config.yaml
vocab_size: 16384
norm: "layernorm"
positions: "learned"
init: "normal"
init_std_o: 0.0099
init_std_up: 0.0395
init_std_down: 0.0099
lr: 0.00487
lr_mult_o: 1.5
beta1: 0.95
schedule: "wsd"
final_lr_fraction: 0.0
batch_tokens: 32768
dataset: "wikipedia_en"
Each number is 500 + 25 x the weight over its row's rms, rounded and kept within 0 to 999. Layers, rows and columns count from 0. Numbers have three digits each. The size before them is the row's rms in percent of the matrix's.

# up: layer 5 MLP up, 640x160, rms 0.211, rows 409-446, columns 80-159
# down: layer 5 MLP down (transposed), 640x160, rms 0.15, rows 409-446, columns 80-159
up409 106:499469471531514581547468492458500514460542479487511499512506489529476476512512504516525493519498517530546538519523481479510480544521519501474463489502497494487491442484464468514508504523501478510520495481517528468500509496514540514464502508
down409 103:519506506474492473495495495466505529544527447550495491520484509451503502524539521523469503509522521499461495495463466543489505452502519535514502483530508484514450534513465531509529480475479496552507467515506494497451500540483479474527542491
up410 089:515451445489545516512465541481501523508498517503520499508516528507479518529508524497477511506519527489491449478505482494480450515468530494480523500525461491503542543517503472506529511487517486535512519504480510539479524472519487490529504464
down410 082:514484455487487474505468529485478546487482520472496482517489496520508507499463459494490502500515441505477549482538496506521460481495511481530557492516502506503466478485469463480475502524489491486507486466482455526507507496504481538505490508
up411 103:482501497493475488511519474507518535551548496513515489480529503502532496504487489499492495509494505530499485479524483532447485488475459488484505531489497496468447460492497481535495479559490483489525484441485517508474522540491507538506483517
down411 121:474535517471531491481496480522500529524499513470468478489473475481486491496531444517430507489495516502502486512547472543521432514498499569512512472477469493506495522517467509529506496471463477502500493477508492508498534493471486473510492492
up412 105:498490481481546489459504516503470568532507480544506528518495494538526489501521498456521524531458505497548550524496449500468522502517497484524496459530516473508509476457483467494518477518525489457503497462530529516464504485452508501520458502
down412 098:497503545503510529528502475502472481532495531475499504539534494508443450522499444467485461516495483511518458489500504461511543520502498525491482525488492497498543486505477508493534533508467480495493486511485483506491505485579511528525534486
up413 081:474486531516505534510493487532485523451486521509484456509492471481497524502501539501489531506483487497509485527474499512527499499524501483467562551545508503457497522514477526504475513464507497523501539478496526505550522465524518501479510481
down413 072:472513482475508505501485440528501501501473516502490489524542503473484498511548480557503486527486490492548522458512492509522489518505512472494452464480502442537452465489478484501491464510498526496520479531538498533483497494527488489474531490
up414 088:504532540483508507511490510514503518544508482463449458480506477518490491505530431530492480477502487536471488510494501523425517503476511492443518485549469485489510521459480563492476475519531477488488511529528476485539516524522438503454535463
down414 098:502483482505523495466495513504518539479530486502515536537551494516521506504477533523482485502536485512502518482485509487478442499497512473547498526491523539465480494487503417518456488521498525464458511469470543535476476497509497492492475492
up415 100:539496540493501488503487500504430507504473495489455501478517510503525518499461519507466511512484525529513528491522505545461506494458539444496508504530505503512481508506527489484532480491506450523484493475480519540476509508483503570519503483
down415 107:547501496485498513518524494470491477524497500538504564515490512463517466515486481490523466509495495512512503498454493475451514480458454497472508465467546544489555495483516484522469478503524502482445520500513567489485560485490502530502506484
up416 109:502512541536552542499522457496499489511516474479475518521499476529489502485483500485495490451539491503484501490483479536512496517522505479484524511483483484494486430482537477503492500492469496498536498489517507482477510489545513502445461517
down416 120:509495522495508488479485521521482487525482513525484526455470521498470470444499511528482515494574488479461461526505497516445482547512474525431485487452481515536530479536532523458466494508501492499497513481520512481460506492460509512483539505
up417 107:501535518481544510504504471501506491508501497463517489486497479505489497508534496525490556542526543522553465473547492490478479487458485469500487522523511472507528505522523487489533517526545490551481516542502449497549495501527501477517474510
down417 096:514531502516516498481452531524424475490496498491448507501523540478518452472495476486502531564446535495482510464511543460497482507492490459511481481493500462475485555489525491493496491492516494497518525524551504478490518518553513534470515508
up418 086:494456470519528485477458509523497512494515507480488441514502472536483529499504482453466513517504544513497478512497444505505476496544515498493475497521497489520529472516481468499499570520473515520486471522465549529509475501535532491454520485
down418 076:478492480479506486503505510490474516453565494469465494463494542498538504513486532500495535503521471505548497500497501475502463498489448457524520482505536481493476495443540529511473475495539514532490477480452543446489504477516511525476511517
up419 096:524478490491498512505458475488501505483512465474515420503491469551527551494510528475497501475460527500513492473483473523467494501527485511515536515509517498458493482521510493480541541526485463552463495504506487526523481525495520538511486479
down419 092:525500525527470500560464491543532494531484513511492490462497501494467532525507505521542488504499446502483491554494469512496491451498493503525504484474515485468524546524504461519478477502517488449510520536503500482493509486515490501513495471
up420 098:527524460539531490491472498491468523508489474475464450501513471474502497514500514474542534457520522490499521538515487516512477501482481478490538502500506439523489515459486519495467535509511524486508502521459523484526515491472490505508499475
down420 113:476518541467514490520485488501474534520482515468456499498511492475510515472430507478520543468501513483499496496506489506489470508512492512486483510481486449541489488495491529489478520515500518560453534502498468509492512493468505507540512532
up421 103:504511499513513500514522502488452508486505490538515485482484515518536500484462522503529532509501479526528475483490466553504488499513507515492478481521440571475478474510480513546481535501480515486465433454486518518504480560486516505485501483
down421 091:501518445547478499540512503491507486497490484488500525490506484458517513511561514507521512513521528493501496475510480502482477529507521465497522543497469541555509504480481482529507483487486559519482497483487457479503544495503480486483506509
up422 102:500478535461474493506503523522517491432514477561492477515487467486532507535474488507509493537490510477508538517473510497493519476501530474514500532494511543493482510493527485531479481429514516521499447476494500480490494510501490500528510483
down422 104:514521508502518497490501461516493476491482457522543486477465462518502532468503498470473503508484503523498517498530503495503476524501452528516511528465561515512530468497492468525540478510503502496461506483512524441541482512472487437482491513
up423 098:503507516458498487488478518500457531535585536478524488548532489545466522498499486513503489490490506520512520522488512528493505469462476486501517511545494474524476495506461529482499533530492526508547508482479507461492537491481500517503512509
down423 096:519486511467463446503490425468470456511502520520523450511486475486512502480515526491541507537500469523521504502499515523493497513513532487528476530539498505513479499482481553495517509492507484481486515462477461490474512496494469553504518544
up424 101:506532515487499515551483427506497485485467500480526480489504503483498547513499463458503504543486429550474501489522504493478526517544516494453481537572509533461457494513494509496485539495502507511495481436521478533513515514506512506554501535
down424 097:483529495495500470526513465511507479505509450486472474502493458458515545499516526526470504519527522470506476499476495503525495508473473494501540504496513560509512472447510500493510506473497507508467498492523465520513487542467443492497474485
up425 098:479492498524489500500525541504479538482539509517528491526493511513526499513492474516466483481497495510539541488486529493487515505518463554490482527493512489476458499513506524503511495511494501490503491488567484538535480484453457505544480519
down425 114:484504481486502531493482474523468493502536489459473501487465483462483498504521504506495492501536496537500509541510474480497545483502516451483510474494614548509503481508477506494482496481514459504498469496461491517506542511519513501485494528
up426 094:491471481469506519524499516473577504478532512542484481496533536501539491506512474495495484489474492487498542480502481517511500448488487534489522469546492465510492518484539537490528491474496508506489517486507500531468509500515522456530496512
down426 090:550455511546492473464472561539486475506514508488516464496480499471482503554538516487504476503477507494503483516448491523509484517508498490528478468483511447508520474455519518534497484524522527500535481548526484521500475487502522503478555463
up427 095:490451481510513506491499468519514541469529463518532488473505511565497454522537509482442482516494503499516493478474473494504449503493481527478492518490521494485510519561456509552500482533490505472528509481470490486550565495494527462478494507
down427 101:494436488441533507465480486481496510488515493484482479481478544487529496496510507469474493568521492472542544504494467491487523508474493478507516508483503511470465479521498508509523493511481465534510533509491450528446529497476478502492490513
up428 089:476535497477530483509523501434497522519537497511487504526540467497519513497494460510496507542455479514503529475500491516485472504499528498488511529490490502509513497503491564501514484507549500549433508534488521556510500543493517478490501456
down428 098:474474503519494545554508534554495462509501522533533482516489490464503532477500510491504485451569498528499466536479492498483533522493481515532494492499444500476529503489512508520468528479507501493541442546520519498475509537474464475482492496
up429 103:539502498503509513518497513457538473521490462463459489499522465527538483496491462510494492518503519511497522539460467463456477500460509461522534512502493470497523483450550507471462497529519506484495532461528501527510519472531515495536538511
down429 097:519508471530508476489522505511504501444516482480523495460434518483571524536506491464497481508510504504478526515492536488493511466497507500491491509501480482485528534465471546458481470536476498454551475486529506495485500531552478509530528517
up430 095:512532469511508459536510530444510497519475455502504494532513490467524502489472515498484484558496498455459550511476484498501468460494502497486524516503489530481534492500506481498524479493490490494501510480482474436489493484488517524515505483
down430 094:468461543544516542497506524512522470520529544490508522504541455539517533526508488475492522514533522523545500503545530507459499534506467550544475481499503484491520510526501471528509494521472491494494430486501512540535502487501504491476464513
up431 105:483511481555526525535516500490471469540517490503498473503478471513461477476485474509491515485497534559542488524511504513453507509484535451503556530510500527518541511553490483485458493482475466463501524531516472453479519477480503489519493522
down431 098:526478543484478466523453500494517523503533493523558495523513451520495515505534510463514504460506493492496446470485520475467523516514482547538540480507546489518505515503524518494470485478492481480462491500515445494485495495489530530476508470
up432 089:488476521502548525532522511494468531555473488499469538468510530449519538504455496537513487522506474519521492496499473463493505478505526511462494515494510522493519577500501463531505466481513533487517479531502511476501501472515519564517487509
down432 100:518492501538507501475497532488546533515474488511489497558463502517488471486515470478490531491535497459505517494528503541503503522495489478444493482486488493524521490507499525464508458530495496496507499495482553485538460485508523452480585470
up433 102:496478546497483459504477490537505503428471518517472513530474462533490526490502486507475513518497508520516509494474496483473487453490496501507476514508487511533503493497491529506529481515507495531511537501490471540496543546532472505509489524
down433 102:510516483512475496480506513543462481482525521468500528468512500484535526518496516534513447473502485470475474488508486465484504511450472494514483471493478472521515499459510487523509525517448525526561533476507504554521480502510424476512542525
up434 094:471518494466507472497539513451496504461528474464526535537511490492512501502484507496495515471497524497482444536486516493526494468511556465489491553484500514491497485509482518472484509530507505534495497480475512545488444469448440535485498516
down434 093:484517487475437468543482492530455501477466523503506506507525521524513494530499511481505501541476541496493513454538505556508508524513472485465488486480445452485481522481514493470488470498521438511517509464552484475507517515516508477501494498
up435 086:486473468519467516505463471544511478534490461563522487532528504520528501469478498543484516457503523454551510479489472523473477486447529465528531491519511501480494452488493497479505511511487506534519536518508498518473513513480465494532488444
down435 084:519493488512530527514498530485521491536514489491496488498542520494475448469500496527491540525525473502522461501494482526546535448487513499517501510453505499511481490496470487455500507469492478508500466478484511552491494494505531564499518502
up436 099:510467507462508485510529451509478480501520486521461468511502509508545499508520541505483494492462513527515482501491478555466531503470516493501480512516514517514558439468470507481444500521555492523496502477476509481513535528492522507543523513
down436 102:479475499515471515519533470466480488501484511525556515501483526494479558505496540492504513502529517474517537520503501489476497498470497481509491511549514478488516563501472497518508482457437505452488482510484491512501480495449498488472474479
up437 101:559452476487519498539522492487525495490497526489474472459511513483501512498506506472455501535491487533497555473515470509508507510517476520468486485528511497459486497490536487488462496540544514512469529507515485503489557539512518500513516474
down437 104:514518462535473478522496501511488460524445483504548510452511498519478497501512466511510518516490483489492498517490467534471504546492506509510488490524443473500496501503500497477485505537472501531520511471522503509488488477520493457518531527
up438 100:490490500542513497523470518467481515483529550480521503476564497489500475522497479456489495487491517483487492536506506440495506504512504490531490553499481500536457557497490468528511521528478489526519483498494506502519511504466505523468525516
down438 099:518509509445486457474523521521511497486526498551533534517479514534529538563502500494520494491512495497530523500471530463505443502492486466468474499546504501463483513476488490456472488491506485511510485461546500526527491515504453470485511498
up439 090:512503522502494511532490447476493538498472487505527539476455506484505490504527497503534465475550516529473467480492452490451512527500522485524535542518515478461489475474470504538504470483468496464523500504482497539532504523520517513502493482
down439 092:480476521495496488511507545552517487512473504445485492472496479503474522487484465534555502490539511523471555514500490487488493527438487462523502507481511513516485501506484504516507508510503505525511477502503480483500507487516524532517501510
up440 091:499471500470507479543508476516552521490482490424486486495507472495469506506505493533448536492530451504533550557515512510513455503504481479518498515518535488483443515497523502467470528534492513504517512492499462548512486494484470517502475501
down440 091:524521482505491510482464479538442512477492491555477483564491495468448515503529488516514479548490512531511522489508525455487531505453504502520462489474604541516474456494472534482523504485503483483513517524521497495489490539511489483477497510
up441 104:493475515500546549493471447482522503526554468465517450503491484475477474500516493498490513478518521490520495505482482498516492502473494514480539499476512489442478513491493468536482511520493523462502488542492481493524533522527529481490484528
down441 107:462516509465496486517470533497513490498551501467499510505530533494476540512516473490513525535516506515484540531473541527509544510525485453525505491518530499493497471493514508441470535467496457530501532427493473491454483527489485512519546497
up442 100:475529534486507512519529486504514535521537516524502534498522493481496536467541486528496519498502508519513488460490490521463525477425496465516492522531555493498491510501473497483501503458513543482492474484486487527432507505469477503492510537
down442 094:525492460488542495420483513472513450484496547497497500492504505486468506466463526502494492533512540462517487539488539454519516459501521476503488515480463479506495503483513507531500483495487510510533492482537583541508466468454488486468500568
up443 089:493490512511491494492484498468514481441527504497533525497509491507509492544532516537490491484513560502506556461486487493511480524513534512495523514515486452489495476483508500527516456490525460476449460524497460488514477448504507552557518525
down443 091:448454491529471463523507533503493481504478552508450485507488478454515499486482536524515502518473490508487556485485457503477477478512498506510497491514497494507490528509465478525516513517436473473498486493497533468481470500485505509524528487
up444 099:506481528520515499521492489450549475530551481487501527524521505512475482524518473492501511520523468508488478545508450509476503544527496491443498499531489506481495497486518530528477514537536472445535461476516509518498479537495498504490466497
down444 105:497500479504480522506539484524534479502478524505500506497522491473511499472524484521514479477491534485526484497497534524508516533493460508467531450447483482510498512476530485500493462538515480535514535516498509443510516465463466522515495523
up445 118:502521507497517563497518557509489500524515475521514532531512531538468526392487485485511496532462505520482489469513506511461496525492492474487528507510537496504515534502526490467503475533481433498526477509485487508548487502510460503519507455
down445 099:530511476507494540484466526551467512475484522517523509525495501476506495484516522478470474514490477519533499486478546472502520502487521454552527503530494485481518483559511520491508505533476519470503515497442514509505483524490505550482503513
up446 092:512474506475530488543496526496471554513522491482490523451534487513495512500459520504483563486531518529501518445449472492469496496514530520511504472491528496521497462486520487588483483508518448493458511480464487483487458494522545484464481480
down446 091:475477458471516475475464522505496495529548520505503523504534505486505455512520433492506523467475505520445531488492526487483557492488470492521479455524483515494491484487498500498493527468518495509511511485484499480507511504500496546500486494